config = dict(
    num_hidden_layers=14,
    hidden_size=320,
    num_attention_heads=10,
    num_key_value_heads=2,
    head_dim=32,
    intermediate_size=832,
    vocab_size=12218,
    hidden_act='geglu',
    norm='rmsnorm',
    norm_place='pre',
    norm_eps=1e-06,
    positions='rope',
    rope_theta=10000.0,
    rope_fraction=1.0,
    qk_norm=False,
    attn_scale=0.177,
    bias='none',
    tie_word_embeddings=False,
    parallel_block=False,
    init='orth',
    init_std_qkv=0.0323,
    init_std_o=0.00611,
    init_std_up=0.0323,
    init_std_down=0.00611,
    optimizer='adamw',
    learning_rate=0.00114,
    beta1=0.9,
    beta2=0.95,
    weight_decay=0.11,
    lr_head=0.00765,
    max_grad_norm=2.0,
    warmup_steps=232,
    schedule='wsd',
    decay_fraction=0.742,
    decay_shape='linear',
    final_lr_fraction=0.1,
    batch_tokens=65536,
    max_seq_len=512,
    doc_mask=True,
    train_tokens=438100000,
    max_steps=6685,
    dataset='wikipedia_en',
)
Each number is 50 + 10 x the weight over its row's rms, rounded and kept within 0 to 99. Layers, rows and columns count from 0. The size before them is the row's rms in percent of the matrix's.

# up: layer 5 MLP up, 832x320, rms 0.0437, rows 647-675, columns 240-319
# down: layer 5 MLP down (transposed), 832x320, rms 0.0365, rows 647-674, columns 240-319
# gate: layer 5 MLP gate, 832x320, rms 0.0461, rows 648-675, columns 240-319
up647 099:62 45 53 55 54 35 52 53 48 34 57 61 36 41 40 42 38 40 43 61 49 47 46 54 20 72 41 48 55 36 64 37 49 57 52 69 43 58 56 51 68 41 63 45 41 54 23 43 39 62 36 47 35 46 48 66 32 56 39 62 34 47 59 66 46 26 28 39 40 65 58 45 51 48 52 55 64 51 48 25
down647 096:41 30 49 64 47 50 52 60 54 52 61 70 30 47 43 47 51 32 65 43 50 45 52 56 40 42 50 35 39 65 45 64 41 58 55 52 57 49 58 46 26 39 60 47 57 42 47 52 53 62 43 54 45 56 64 61 37 44 63 51 48 58 29 54 46 40 50 48 64 55 51 44 56 45 42 51 58 46 52 47
gate648 097:49 41 57 63 28 64 49 58 50 56 47 43 60 60 47 54 44 50 42 56 58 46 58 52 59 51 46 63 38 38 35 79 51 51 47 35 41 59 56 54 52 55 66 59 42 47 44 32 68 58 57 50 54 53 42 42 44 55 55 46 44 49 54 48 53 43 45 41 34 42 47 60 42 67 38 52 54 47 31 40
up648 097:38 40 58 64 41 47 54 44 59 60 53 75 52 56 47 45 39 39 51 37 47 55 33 55 45 50 40 46 51 61 28 44 54 63 59 43 51 56 53 64 62 43 64 45 55 33 33 67 53 45 33 60 43 32 52 49 59 57 46 34 34 54 51 46 50 45 55 55 45 50 45 45 52 41 50 36 41 50 56 47
down648 096:50 56 39 72 54 44 54 59 49 52 39 48 48 69 54 56 49 42 62 41 45 65 44 37 41 43 61 50 48 65 60 54 33 56 49 57 31 59 50 48 54 38 39 60 36 40 44 69 38 46 29 52 40 41 57 41 45 46 49 49 59 34 56 54 39 47 63 37 52 52 47 55 73 61 49 56 54 55 56 64
gate649 100:43 56 58 46 54 67 49 41 65 44 69 63 40 44 50 38 53 49 50 51 62 48 60 37 72 48 56 68 48 46 54 67 49 38 46 54 60 55 52 63 44 48 42 67 51 50 51 35 44 47 64 29 45 51 44 55 40 22 54 57 45 36 50 42 41 42 48 50 29 41 44 45 54 49 49 44 55 65 64 36
up649 101:54 40 59 44 53 40 54 54 49 46 43 55 62 45 38 42 44 55 41 44 71 59 51 59 40 63 37 42 46 49 41 52 41 52 39 44 36 48 61 41 51 50 59 57 54 45 30 49 51 60 26 43 31 60 43 42 67 51 42 46 38 40 63 53 54 49 51 46 52 50 53 30 49 49 49 45 50 42 53 43
down649 103:52 51 48 36 56 45 60 49 60 53 59 47 56 42 59 17 62 65 51 52 53 53 59 54 36 42 54 46 32 52 66 49 49 47 48 54 62 56 64 51 41 37 59 50 41 52 40 57 57 53 67 45 44 38 54 52 64 46 41 54 55 60 60 53 37 52 48 64 63 33 50 62 51 46 65 46 43 52 60 39
gate650 095:57 59 51 59 36 51 50 54 50 38 50 42 66 47 64 60 56 41 54 41 48 54 59 67 60 64 58 71 50 50 67 54 52 50 57 41 57 56 58 48 65 57 52 47 51 34 42 38 47 43 54 60 38 31 59 71 55 45 57 45 47 53 46 52 31 54 27 51 51 62 53 27 48 42 50 51 52 67 43 56
up650 094:63 63 55 66 55 38 40 59 34 58 48 42 22 45 56 52 44 50 45 59 55 48 45 58 48 42 64 47 32 46 56 49 47 62 59 39 63 57 55 30 51 51 48 51 47 34 52 49 60 53 60 49 51 56 32 51 36 61 44 45 59 71 52 61 47 62 44 53 49 56 41 52 44 45 46 49 40 54 40 57
down650 093:34 46 62 34 61 56 50 20 63 44 44 57 59 53 47 42 70 53 45 47 28 48 48 56 44 47 32 42 70 53 45 54 44 43 45 67 61 62 35 42 38 30 44 46 42 50 48 63 50 63 39 51 46 55 49 39 44 70 52 53 26 48 53 60 51 52 50 40 69 50 42 66 49 36 50 42 43 59 55 45
gate651 097:52 48 62 47 46 49 42 45 37 48 38 35 63 35 54 48 44 61 32 45 49 52 59 69 58 36 54 48 72 33 46 67 49 41 44 47 41 54 48 27 42 43 55 43 53 59 71 46 29 51 62 33 38 47 50 66 43 50 55 56 54 58 58 52 44 49 53 42 65 51 43 59 27 55 54 62 39 77 60 67
up651 100:67 43 60 54 70 45 38 55 46 47 45 53 53 55 49 55 40 53 60 50 52 35 33 51 50 40 49 51 49 38 40 30 46 43 56 46 43 44 43 47 71 45 48 40 55 61 44 69 59 34 47 40 49 59 49 50 20 43 40 71 59 63 49 52 50 59 49 51 44 38 34 56 51 48 53 50 44 62 51 40
down651 101:49 52 31 65 54 45 59 55 63 52 38 40 45 46 38 67 55 22 55 53 41 38 39 57 55 36 43 40 36 46 48 51 55 61 44 53 38 63 54 50 61 41 48 32 49 41 49 67 47 47 55 58 61 42 58 52 45 43 29 54 33 47 30 46 54 40 49 58 54 46 61 42 57 61 49 42 56 59 56 46
gate652 100:37 55 58 29 40 49 46 35 62 54 55 54 59 48 53 50 54 36 31 42 45 62 49 50 46 48 56 45 55 62 51 40 50 43 60 51 54 69 58 45 65 43 52 41 56 67 48 43 56 41 43 61 49 52 72 50 58 40 55 56 43 66 49 50 51 60 52 47 50 62 51 30 45 33 48 53 46 46 46 53
up652 099:49 57 39 46 45 52 50 48 45 46 44 62 64 45 50 72 58 45 50 52 39 51 40 62 48 71 50 53 58 62 40 40 52 53 40 48 45 56 37 49 50 44 50 47 56 52 52 62 65 75 41 59 59 48 59 37 47 50 63 51 61 46 58 55 49 54 47 60 38 50 63 48 39 41 55 45 42 58 30 53
down652 100:47 57 57 47 48 39 52 40 50 30 52 41 50 51 48 67 50 56 49 51 62 57 47 56 62 47 64 63 46 59 43 35 36 34 42 45 41 45 53 37 69 62 64 54 58 48 35 46 56 53 36 51 46 53 60 43 54 42 55 45 64 38 46 41 56 46 56 58 59 62 55 28 51 42 52 51 45 46 47 56
gate653 104:47 52 52 64 52 60 60 54 57 50 49 50 59 44 45 53 38 57 58 43 56 31 53 41 48 55 41 61 41 48 77 68 46 59 53 44 55 53 50 37 52 53 69 61 46 41 42 52 44 47 37 57 46 57 56 43 68 63 59 54 48 50 55 49 44 71 55 49 45 47 42 47 44 55 44 32 44 50 59 67
up653 103:51 38 48 47 53 54 50 43 68 51 58 57 68 55 70 29 56 55 68 52 61 57 50 61 51 72 52 50 54 45 58 49 57 53 38 57 34 57 74 48 64 50 50 47 64 32 62 33 46 56 48 40 50 63 41 72 46 65 37 56 32 60 66 48 58 49 53 56 40 36 44 58 37 55 68 40 49 46 55 45
down653 106:56 45 45 52 54 69 63 50 56 42 51 66 61 48 47 47 56 55 64 63 43 64 44 55 66 72 59 60 66 50 50 63 60 51 48 49 44 60 73 37 61 40 53 56 59 45 50 49 47 65 32 60 45 54 49 43 40 62 51 64 47 55 50 49 50 54 41 41 52 21 53 44 25 78 66 46 61 49 46 43
gate654 095:51 51 59 67 58 71 63 54 41 57 51 48 48 58 42 42 42 64 29 48 32 66 57 49 30 45 56 63 46 51 57 57 50 47 58 42 55 50 66 49 56 58 52 37 75 51 44 43 66 50 55 53 46 18 71 57 59 59 56 35 39 65 35 54 38 48 39 50 54 68 73 59 62 33 48 37 36 44 63 42
up654 098:37 47 49 52 51 41 57 64 65 52 57 38 55 50 53 51 61 35 47 50 45 41 71 49 58 71 67 41 54 54 35 60 47 62 59 34 49 81 55 54 47 45 50 52 66 64 62 39 58 50 33 37 47 45 52 42 62 48 47 62 38 56 53 67 56 45 49 50 53 31 64 61 57 41 52 51 56 60 42 56
down654 101:63 47 45 34 65 46 37 55 38 28 57 55 49 31 67 53 47 47 51 53 45 44 35 50 45 46 44 46 63 44 45 35 42 54 43 40 55 53 41 43 48 45 61 25 43 44 57 60 50 37 61 44 60 66 53 42 47 40 60 55 61 52 42 44 43 21 42 53 65 58 34 53 29 42 43 51 56 47 66 46
gate655 098:55 39 41 43 56 34 47 45 52 51 47 37 55 55 52 41 63 42 62 36 34 39 32 42 47 47 46 40 63 75 48 30 46 30 31 50 62 38 56 48 59 48 70 58 53 52 43 53 66 38 49 35 48 53 52 31 47 39 54 63 56 49 56 41 55 48 53 51 46 55 59 61 46 51 43 49 61 40 52 41
up655 100:42 38 39 48 32 47 47 54 43 65 59 57 54 41 66 56 52 55 41 61 37 46 38 30 50 45 45 55 66 52 45 51 58 35 47 57 48 51 48 38 59 43 56 56 54 60 39 57 59 47 56 32 68 60 51 36 57 48 68 63 54 45 59 47 68 45 64 47 50 70 65 63 53 62 39 63 73 54 44 50
down655 099:54 40 49 53 50 46 30 47 55 41 37 45 55 61 58 61 58 56 34 60 51 55 47 52 61 41 59 61 53 52 53 59 51 37 53 70 52 53 45 29 48 45 42 49 52 38 49 48 37 49 48 43 54 64 28 59 55 73 64 62 59 41 59 51 48 54 61 65 45 57 57 50 65 45 46 56 51 47 52 59
gate656 091:54 53 52 58 59 28 35 46 35 49 36 63 46 45 36 44 58 50 51 51 49 43 38 59 55 43 61 55 55 44 54 45 41 40 62 29 37 74 46 40 62 31 41 46 54 49 41 44 57 55 32 54 56 46 42 47 54 57 57 53 55 45 57 52 45 46 65 63 55 20 51 59 53 54 67 53 28 69 55 52
up656 095:56 60 48 50 35 32 44 55 41 56 34 58 59 56 46 37 62 61 38 46 63 52 59 54 51 70 38 59 58 38 29 48 42 56 49 64 57 58 45 47 51 37 70 46 36 53 50 62 52 37 74 41 53 36 45 68 44 56 44 59 40 43 63 46 53 51 47 54 38 46 56 46 50 47 49 45 59 49 72 56
down656 097:46 47 58 47 38 42 39 56 58 44 47 42 56 23 42 49 41 58 52 57 52 66 49 38 52 44 48 38 53 45 61 59 64 63 28 48 46 55 57 58 62 60 67 43 41 55 55 59 52 35 50 53 31 35 55 47 53 66 50 65 29 46 40 39 74 46 54 49 43 43 36 34 36 44 57 53 39 43 48 56
gate657 091:45 42 54 59 53 28 31 60 53 51 46 50 54 67 54 53 33 48 52 58 47 50 62 43 62 55 49 53 53 56 47 70 44 50 44 55 58 53 62 52 41 49 55 51 41 58 61 41 55 58 67 38 45 45 39 54 69 56 48 56 60 53 62 61 52 60 44 71 51 37 61 30 60 61 66 70 35 32 44 51
up657 096:41 47 50 50 35 49 49 53 76 53 58 45 43 50 37 55 59 57 56 61 38 42 51 52 47 39 54 61 47 46 35 68 52 42 30 42 42 41 59 49 45 61 50 66 46 64 40 68 75 27 61 45 48 38 41 62 65 49 36 40 48 37 44 40 61 64 53 38 49 53 48 46 30 61 75 59 47 45 55 62
down657 096:34 34 53 54 48 38 50 43 62 59 29 41 45 43 60 52 28 45 49 48 34 41 45 62 50 35 61 35 41 44 37 73 38 48 52 50 28 42 52 54 58 54 60 74 71 58 40 48 69 45 58 09 55 38 37 65 51 44 54 49 51 65 55 48 47 51 65 45 56 51 25 48 40 59 56 70 39 49 53 51
gate658 096:51 40 56 46 29 40 55 57 43 48 46 58 39 58 54 47 40 51 51 47 40 57 61 50 52 60 54 73 45 57 53 48 43 63 54 52 48 66 46 48 54 42 69 51 50 54 47 59 28 37 69 52 35 44 30 47 39 66 46 38 57 66 41 57 53 37 62 48 45 61 45 56 53 42 32 57 27 30 65 49
up658 098:53 63 50 69 61 54 51 62 49 48 55 67 58 60 51 57 69 56 63 51 57 46 35 76 58 38 57 27 48 54 57 47 64 45 48 50 50 56 46 57 57 58 40 56 52 66 43 47 57 71 55 42 68 72 37 43 52 40 50 63 52 47 58 49 47 54 37 44 61 47 35 59 52 63 51 56 55 56 51 50
down658 098:41 49 49 57 40 55 50 62 37 45 62 65 46 39 57 58 53 56 58 41 35 46 45 54 62 58 48 47 45 49 56 35 71 45 43 51 48 38 45 60 56 58 53 45 54 59 61 48 46 66 49 30 44 79 39 46 46 57 58 51 61 23 48 35 35 58 36 48 45 34 37 62 43 56 53 66 49 48 51 49
gate659 100:48 59 51 57 58 56 44 56 54 67 54 65 63 54 48 42 35 54 45 55 48 43 54 56 42 36 58 45 49 36 63 65 40 58 47 60 45 49 50 41 47 67 58 59 61 66 41 40 44 43 43 54 45 51 53 53 45 61 53 50 50 55 59 57 58 45 50 28 35 60 41 40 40 31 49 45 40 39 55 54
up659 103:40 84 54 53 41 47 56 49 52 55 47 36 47 66 53 53 43 58 35 52 52 54 49 38 44 62 41 37 27 62 37 52 48 70 53 31 45 54 58 42 59 64 25 40 51 30 47 45 56 32 52 52 55 59 41 52 42 33 49 63 58 45 47 67 42 29 36 33 50 39 38 54 36 59 55 61 41 41 39 32
down659 102:38 55 33 41 63 61 38 51 57 35 39 42 48 57 50 42 41 43 46 42 60 60 55 64 49 38 54 53 44 41 57 47 66 47 36 45 52 46 54 38 56 54 52 39 32 41 38 43 41 58 58 39 57 64 54 70 59 48 60 48 62 38 59 49 36 42 53 36 49 46 34 38 34 64 43 56 46 43 75 38
gate660 106:46 57 65 42 50 51 60 51 60 65 53 35 56 45 29 38 65 52 63 32 39 50 48 56 45 51 28 57 49 49 44 58 60 40 37 51 60 44 42 58 55 48 42 43 61 45 63 63 38 49 50 31 35 59 48 51 35 32 51 44 44 47 35 50 44 48 62 53 44 46 48 46 43 44 75 39 43 62 47 36
up660 102:54 55 52 49 42 41 51 37 63 46 59 66 55 46 76 42 47 34 53 52 42 31 40 47 48 52 52 49 52 55 50 58 46 55 44 52 42 50 63 44 59 39 65 59 41 59 48 62 59 52 44 63 48 53 71 50 58 51 40 56 61 50 56 48 47 70 28 67 49 39 61 52 44 49 32 60 60 36 58 41
down660 100:44 60 48 55 47 49 42 53 36 44 42 43 50 61 65 41 49 44 54 56 49 65 38 55 41 39 59 56 42 46 51 63 35 46 37 48 64 52 73 43 66 40 60 53 36 47 49 53 41 43 51 58 54 50 57 55 52 55 47 47 57 58 68 64 43 54 42 57 44 51 69 46 46 63 41 43 55 28 47 49
gate661 102:51 63 54 53 50 38 43 55 65 48 45 61 68 46 59 33 42 43 36 69 52 61 69 72 51 56 50 52 26 46 36 56 38 51 59 49 48 35 55 52 41 57 52 43 52 63 43 35 46 48 46 33 25 43 54 45 54 48 63 67 40 68 49 46 53 69 52 60 42 65 39 63 34 51 55 59 48 40 43 53
up661 103:52 45 60 50 46 49 50 53 51 59 36 56 63 41 59 39 53 60 28 60 63 73 67 73 42 63 55 43 52 49 47 49 48 57 71 68 58 59 46 40 40 71 61 60 46 48 43 47 52 64 45 49 38 63 49 41 66 61 43 63 51 57 51 50 36 54 62 50 49 43 43 55 37 70 52 46 61 60 44 66
down661 101:54 56 41 40 53 52 39 64 40 42 48 43 57 41 49 58 59 61 38 54 48 65 68 50 51 48 40 48 58 41 57 34 41 46 64 53 57 52 65 46 29 45 64 55 32 52 63 54 53 27 74 50 29 48 42 41 54 45 49 52 41 48 49 40 52 51 57 35 42 54 39 42 42 55 53 59 42 53 53 45
gate662 094:62 62 37 78 44 54 51 44 66 50 43 58 60 54 30 66 55 59 53 53 49 58 43 36 46 66 35 46 58 51 56 56 52 55 48 48 27 40 40 64 45 44 60 40 47 53 42 37 55 68 58 41 25 35 63 47 54 65 56 63 45 47 20 43 43 50 48 50 59 47 65 41 45 57 47 54 48 64 34 62
up662 102:53 47 54 45 55 68 28 58 36 59 43 56 48 27 50 29 36 45 35 42 52 60 49 51 55 45 46 50 50 49 58 49 44 60 57 54 62 47 55 25 36 46 61 44 50 41 55 48 47 55 46 43 68 47 41 58 59 41 38 34 54 61 60 44 51 44 55 50 39 50 54 63 47 51 55 55 39 60 59 37
down662 103:47 46 57 40 38 47 41 55 42 50 57 41 47 56 41 48 41 61 42 44 41 58 42 57 51 52 32 53 43 46 43 45 55 51 57 43 55 65 52 46 42 40 44 58 43 38 37 65 50 48 43 56 59 57 35 57 25 54 53 23 46 46 59 41 46 45 54 63 49 30 55 56 66 50 47 52 44 57 45 44
gate663 101:45 43 51 48 43 39 53 61 41 43 34 56 62 59 54 54 57 48 47 51 64 60 52 55 59 47 58 51 59 57 53 40 57 43 40 40 49 40 60 55 66 53 52 51 59 61 52 41 28 43 51 46 58 28 54 46 60 68 48 35 33 54 60 52 57 48 48 63 43 30 21 53 52 61 39 40 43 50 42 48
up663 097:46 41 49 53 42 53 62 58 54 46 44 40 50 50 70 43 46 69 42 41 49 47 43 43 43 41 49 56 51 47 71 48 39 51 57 47 59 46 60 37 40 57 62 36 43 38 53 57 71 53 62 46 50 24 54 43 51 65 55 50 60 52 56 45 49 49 57 48 49 64 58 52 39 43 49 39 54 54 49 59
down663 099:48 53 53 52 66 42 56 45 35 34 34 45 74 38 56 40 67 28 49 45 39 43 51 67 59 46 58 69 42 40 50 46 39 56 57 53 53 45 54 39 43 71 55 34 52 57 62 44 54 53 58 49 41 46 36 52 61 56 57 51 66 46 48 42 62 49 41 64 39 39 52 57 44 57 44 40 46 33 34 52
gate664 091:48 47 44 64 56 47 52 38 47 42 43 43 36 59 44 54 42 56 53 60 45 32 50 48 61 65 55 42 47 44 53 56 62 50 56 39 37 29 61 49 50 59 61 42 46 49 33 61 51 50 51 38 39 46 49 61 46 42 46 54 50 34 56 55 73 47 56 63 58 59 44 39 62 43 46 35 31 49 52 54
up664 091:57 45 51 48 48 56 41 59 45 37 42 49 57 41 39 59 69 55 42 68 54 49 53 36 63 45 76 36 48 63 47 47 35 47 50 35 48 66 45 55 65 36 49 40 51 43 52 41 49 31 50 53 42 71 55 32 54 55 41 49 44 33 39 52 50 68 54 71 37 44 45 53 43 46 32 49 38 54 61 61
down664 088:68 49 39 52 53 54 49 53 49 61 65 46 42 55 48 41 60 54 62 58 48 47 43 49 46 53 49 53 54 38 48 45 48 42 46 34 39 37 52 59 34 43 50 47 42 51 38 52 58 48 40 57 50 51 47 43 56 55 34 59 52 47 59 54 54 70 52 44 46 46 68 64 57 57 49 53 28 59 54 61
gate665 100:58 68 62 47 51 54 44 52 38 35 57 52 62 37 40 64 41 38 80 42 47 33 60 44 33 57 61 64 68 48 52 39 34 41 46 39 67 58 50 42 40 46 54 27 51 31 62 51 41 40 32 61 41 45 41 66 68 58 47 57 44 50 44 55 43 64 54 51 44 37 39 52 62 42 53 53 47 39 50 41
up665 095:58 25 64 56 51 70 37 45 55 74 47 46 55 67 50 48 39 55 34 66 40 64 30 54 52 51 33 41 26 44 47 68 42 68 38 53 47 46 35 52 47 52 60 68 71 53 37 34 55 63 56 47 51 54 42 33 31 52 69 47 54 44 40 55 59 48 45 52 40 57 65 32 49 64 36 36 46 58 42 55
down665 094:45 54 54 52 55 55 44 40 49 45 47 40 43 42 64 59 46 47 54 49 60 49 39 57 59 44 60 52 16 50 72 50 62 53 44 55 58 50 45 45 47 46 57 44 55 44 41 55 47 48 59 50 20 45 40 49 51 56 48 52 35 57 54 62 43 54 52 37 57 43 38 50 49 37 27 54 57 22 45 49
gate666 105:63 54 43 53 41 57 40 51 49 41 66 57 50 62 60 56 57 38 57 51 38 35 56 73 39 31 40 63 53 39 25 47 58 43 39 44 47 73 51 47 43 52 51 49 55 36 52 44 34 41 69 35 38 45 59 56 54 68 69 59 49 44 44 53 53 49 49 66 65 56 50 43 40 40 42 42 56 37 48 46
up666 106:49 54 41 25 49 50 69 44 46 44 57 39 46 52 61 56 48 45 45 45 51 46 42 55 41 60 41 24 46 51 56 68 48 40 43 47 54 40 59 66 46 61 47 57 43 65 42 54 50 55 36 51 57 62 54 48 51 54 49 59 48 41 55 52 43 57 55 50 62 55 50 44 59 61 72 34 40 49 40 49
down666 105:62 62 47 60 59 47 59 30 48 38 67 44 56 49 53 54 62 42 45 57 52 50 58 58 32 54 40 47 54 51 69 53 61 53 39 65 55 45 72 29 56 58 68 47 45 63 54 46 50 50 54 39 60 50 54 66 60 53 34 52 53 53 49 46 55 56 35 54 72 66 66 48 48 51 57 40 56 58 55 39
gate667 098:51 41 60 40 71 56 49 48 50 62 49 47 64 55 54 38 73 51 41 62 50 51 42 57 41 70 31 48 45 47 52 60 50 46 54 43 35 60 51 59 62 33 44 26 61 58 46 49 48 49 59 37 49 56 62 44 50 46 79 53 43 40 39 42 47 55 50 59 55 53 55 36 52 58 52 59 47 39 55 42
up667 097:46 63 45 51 46 44 49 54 61 48 27 49 48 41 41 65 34 57 53 57 59 45 49 33 65 48 54 48 39 40 44 49 47 44 48 57 49 47 56 53 50 65 37 52 55 50 47 50 59 56 47 66 37 57 47 53 71 40 45 64 45 35 55 75 56 63 62 57 53 59 45 54 39 47 41 47 36 65 58 40
down667 099:55 51 42 51 38 56 56 64 54 61 61 48 45 33 47 63 37 49 68 54 33 57 57 37 44 36 64 39 40 64 54 57 68 54 53 45 46 48 60 47 39 58 37 47 48 62 46 40 63 38 37 63 58 59 56 43 52 35 39 38 47 58 44 39 44 50 60 51 36 58 22 62 51 33 60 31 57 51 61 55
gate668 100:58 63 52 43 38 51 32 72 52 49 52 42 59 69 44 69 54 73 32 71 45 58 50 38 57 49 61 55 48 48 49 68 63 55 60 54 65 40 57 50 53 52 62 54 52 46 43 67 42 49 72 44 27 55 38 53 27 53 54 59 39 56 60 50 39 34 59 50 43 43 39 49 71 42 52 58 41 54 64 59
up668 101:47 43 47 50 48 54 50 49 53 69 42 43 47 46 37 54 48 50 56 52 62 53 49 41 33 49 43 52 75 46 56 48 39 40 35 61 65 58 66 55 52 44 52 56 36 43 44 53 71 44 39 48 58 50 48 32 40 54 48 56 65 45 45 39 53 54 60 42 52 56 28 46 42 46 41 57 51 42 53 49
down668 101:41 42 41 61 50 50 58 54 48 73 52 43 59 54 42 53 52 39 58 45 41 55 50 33 44 46 57 50 48 48 57 47 60 36 54 57 54 32 62 59 57 62 64 52 43 47 49 55 44 47 51 29 58 48 52 37 30 34 48 41 57 44 65 55 24 32 44 39 38 51 47 40 37 60 38 56 47 67 67 42
gate669 094:61 54 50 50 55 43 75 59 38 46 52 44 63 60 59 47 60 49 60 30 47 49 63 56 52 52 45 42 42 53 64 53 71 59 26 29 64 44 52 53 70 52 44 51 53 40 57 47 47 62 53 43 53 58 56 48 35 58 43 38 63 67 41 47 56 38 53 57 48 65 24 51 48 51 55 43 42 57 55 43
up669 099:46 63 74 61 33 57 47 55 46 65 50 50 63 55 30 61 50 56 59 68 56 57 34 49 51 52 45 49 55 43 48 47 43 40 47 38 39 53 49 38 31 56 50 50 43 46 60 50 45 52 34 45 61 64 47 45 43 51 55 53 45 55 48 58 45 28 35 45 46 56 48 41 66 56 54 45 45 24 45 51
down669 098:58 53 39 52 55 35 47 58 39 63 57 59 71 47 33 55 76 54 49 43 47 52 51 51 41 52 35 40 49 30 40 53 25 38 57 37 63 61 49 64 49 54 41 46 59 41 45 52 56 50 36 43 44 48 63 60 38 50 35 50 60 56 52 62 34 41 41 47 47 69 48 41 58 59 63 55 48 51 62 42
gate670 105:51 67 43 51 42 45 32 55 49 60 67 47 37 54 62 42 52 40 64 77 57 46 41 45 56 45 60 59 48 59 48 54 54 53 49 52 60 57 48 59 53 50 54 49 33 50 54 41 53 48 35 48 36 58 65 46 54 50 74 54 37 54 37 42 50 44 61 60 65 54 60 69 54 45 43 49 41 52 53 43
up670 095:43 45 57 57 53 52 65 64 58 63 42 66 58 39 41 64 53 49 62 41 45 40 47 47 39 42 37 27 51 36 52 71 59 48 47 39 56 56 63 56 53 56 31 48 63 45 37 53 62 46 73 63 57 60 36 57 59 42 46 45 33 54 46 43 48 50 48 43 47 57 33 31 53 55 33 47 69 40 60 55
down670 090:62 41 56 48 58 59 60 38 59 53 50 44 40 41 51 45 40 39 74 57 47 38 52 42 44 36 52 62 56 54 48 48 56 47 55 48 57 64 51 49 45 33 49 54 44 54 51 44 50 53 28 53 60 46 46 43 53 61 41 61 49 54 56 75 57 59 67 59 55 63 55 62 46 39 40 48 51 42 50 50
gate671 099:48 57 52 53 55 52 48 59 47 42 60 48 32 27 60 65 76 48 60 54 53 58 57 78 24 45 41 37 62 52 38 59 38 52 62 42 63 36 41 50 51 42 64 62 59 42 45 44 52 41 54 29 43 43 42 50 53 49 45 53 56 55 54 49 44 46 68 35 53 32 48 47 66 42 50 45 73 62 26 51
up671 094:54 46 53 51 51 55 48 49 64 50 59 50 68 66 50 37 44 50 37 46 56 62 44 43 58 57 45 67 53 34 59 64 34 46 43 68 41 67 42 60 52 38 46 49 47 52 59 32 53 63 50 56 46 61 49 57 39 50 53 42 49 45 48 44 40 62 39 68 51 52 43 54 58 55 37 54 46 42 66 58
down671 098:57 45 45 50 62 37 51 46 55 65 49 51 52 40 48 39 47 59 49 40 62 61 56 50 53 43 33 49 45 63 65 59 29 47 45 40 67 66 70 38 59 41 48 43 68 53 61 43 35 39 57 53 51 45 42 62 24 53 38 46 41 57 50 57 67 54 59 50 61 56 55 50 50 36 56 73 57 47 36 61
gate672 097:54 38 40 61 59 66 59 39 54 50 55 40 41 53 62 39 50 67 64 47 72 54 41 56 39 39 58 48 54 40 32 46 46 64 44 53 42 38 42 55 45 66 50 47 50 52 46 62 38 46 49 44 58 63 57 46 70 48 70 76 53 46 33 47 42 33 49 37 37 57 30 32 69 36 46 27 65 52 52 57
up672 096:50 59 36 58 58 21 57 68 56 52 45 38 49 54 52 54 35 45 49 34 78 65 52 46 43 53 39 42 42 50 48 57 53 56 54 57 41 46 49 43 56 51 62 72 50 58 39 51 46 44 62 54 36 62 30 45 48 51 32 62 53 55 57 38 53 51 60 70 47 41 51 39 36 58 52 52 73 44 46 62
down672 095:52 48 37 64 36 58 41 35 49 38 50 49 52 52 19 55 34 39 50 56 33 41 47 44 54 56 55 56 38 63 53 31 58 38 47 48 50 48 47 53 40 59 36 54 44 49 30 54 55 48 47 42 45 41 52 63 38 40 66 37 53 55 50 34 47 43 66 52 33 48 50 53 62 50 47 54 73 73 52 40
gate673 095:48 60 49 51 60 48 64 56 68 57 47 24 38 41 50 47 50 60 27 61 33 43 28 51 44 49 39 61 38 39 75 45 31 36 43 41 42 67 46 32 58 42 48 48 36 53 65 42 47 44 53 54 54 49 52 74 47 31 43 59 43 54 46 46 54 50 51 50 58 49 30 65 56 51 51 39 64 56 61 43
up673 098:48 50 44 47 43 69 62 49 53 54 48 41 41 50 43 59 46 50 46 56 39 25 42 20 45 57 48 56 44 30 64 43 43 60 46 64 35 45 58 55 60 56 59 53 52 72 48 43 56 43 65 74 61 58 48 39 58 58 42 50 50 50 62 57 48 50 50 47 52 51 48 65 50 62 55 46 42 78 60 53
down673 102:56 53 31 45 59 68 46 61 65 53 58 60 51 54 33 52 47 50 47 66 65 28 64 47 48 47 43 54 64 44 62 27 57 42 52 61 47 57 57 37 52 45 36 56 56 52 56 57 29 51 62 66 36 52 53 43 55 55 41 48 39 35 63 54 57 59 55 57 57 62 51 62 47 37 29 46 53 40 59 58
gate674 102:36 49 72 44 56 35 39 43 39 51 47 56 59 49 52 59 62 46 33 57 31 44 38 36 57 69 60 29 35 47 39 37 46 59 57 45 41 53 52 45 67 62 77 65 50 45 70 52 35 35 28 64 33 49 58 49 52 59 49 63 34 61 50 48 42 58 37 51 64 49 56 41 65 45 38 44 49 54 33 50
up674 099:55 49 47 55 50 35 53 40 51 50 41 55 46 59 56 60 53 44 62 51 27 39 43 63 56 52 34 46 45 65 50 32 56 61 47 38 59 44 60 41 57 67 54 55 43 48 56 53 48 54 34 49 36 52 45 63 37 51 67 59 41 61 54 45 60 70 43 59 49 44 61 41 35 51 55 38 59 52 42 67
down674 104:50 54 50 36 45 40 46 51 62 49 43 61 57 43 51 72 50 46 62 48 43 45 39 46 53 56 38 47 47 43 35 37 45 60 67 36 38 37 48 36 62 51 35 65 38 52 49 53 32 54 34 64 47 32 46 42 63 50 56 59 70 56 45 75 47 56 46 37 57 65 50 37 31 57 52 43 46 62 45 46
gate675 096:25 31 48 46 51 45 56 48 56 38 39 48 41 53 49 32 44 55 39 69 58 38 49 35 48 49 55 49 56 62 48 30 42 60 53 33 28 47 52 41 63 62 47 34 58 48 49 32 41 61 48 50 50 46 48 51 37 49 47 30 40 47 29 62 45 58 47 50 45 21 52 60 61 67 32 48 34 45 45 50
up675 099:56 55 37 45 48 54 70 64 57 42 64 39 53 42 51 50 41 34 67 59 62 63 56 47 38 63 52 50 49 44 59 46 39 57 66 44 49 43 55 43 47 54 61 33 50 44 60 38 39 70 35 39 31 40 49 68 41 64 47 42 27 45 49 39 44 47 39 55 50 46 39 52 55 77 52 54 40 31 59 49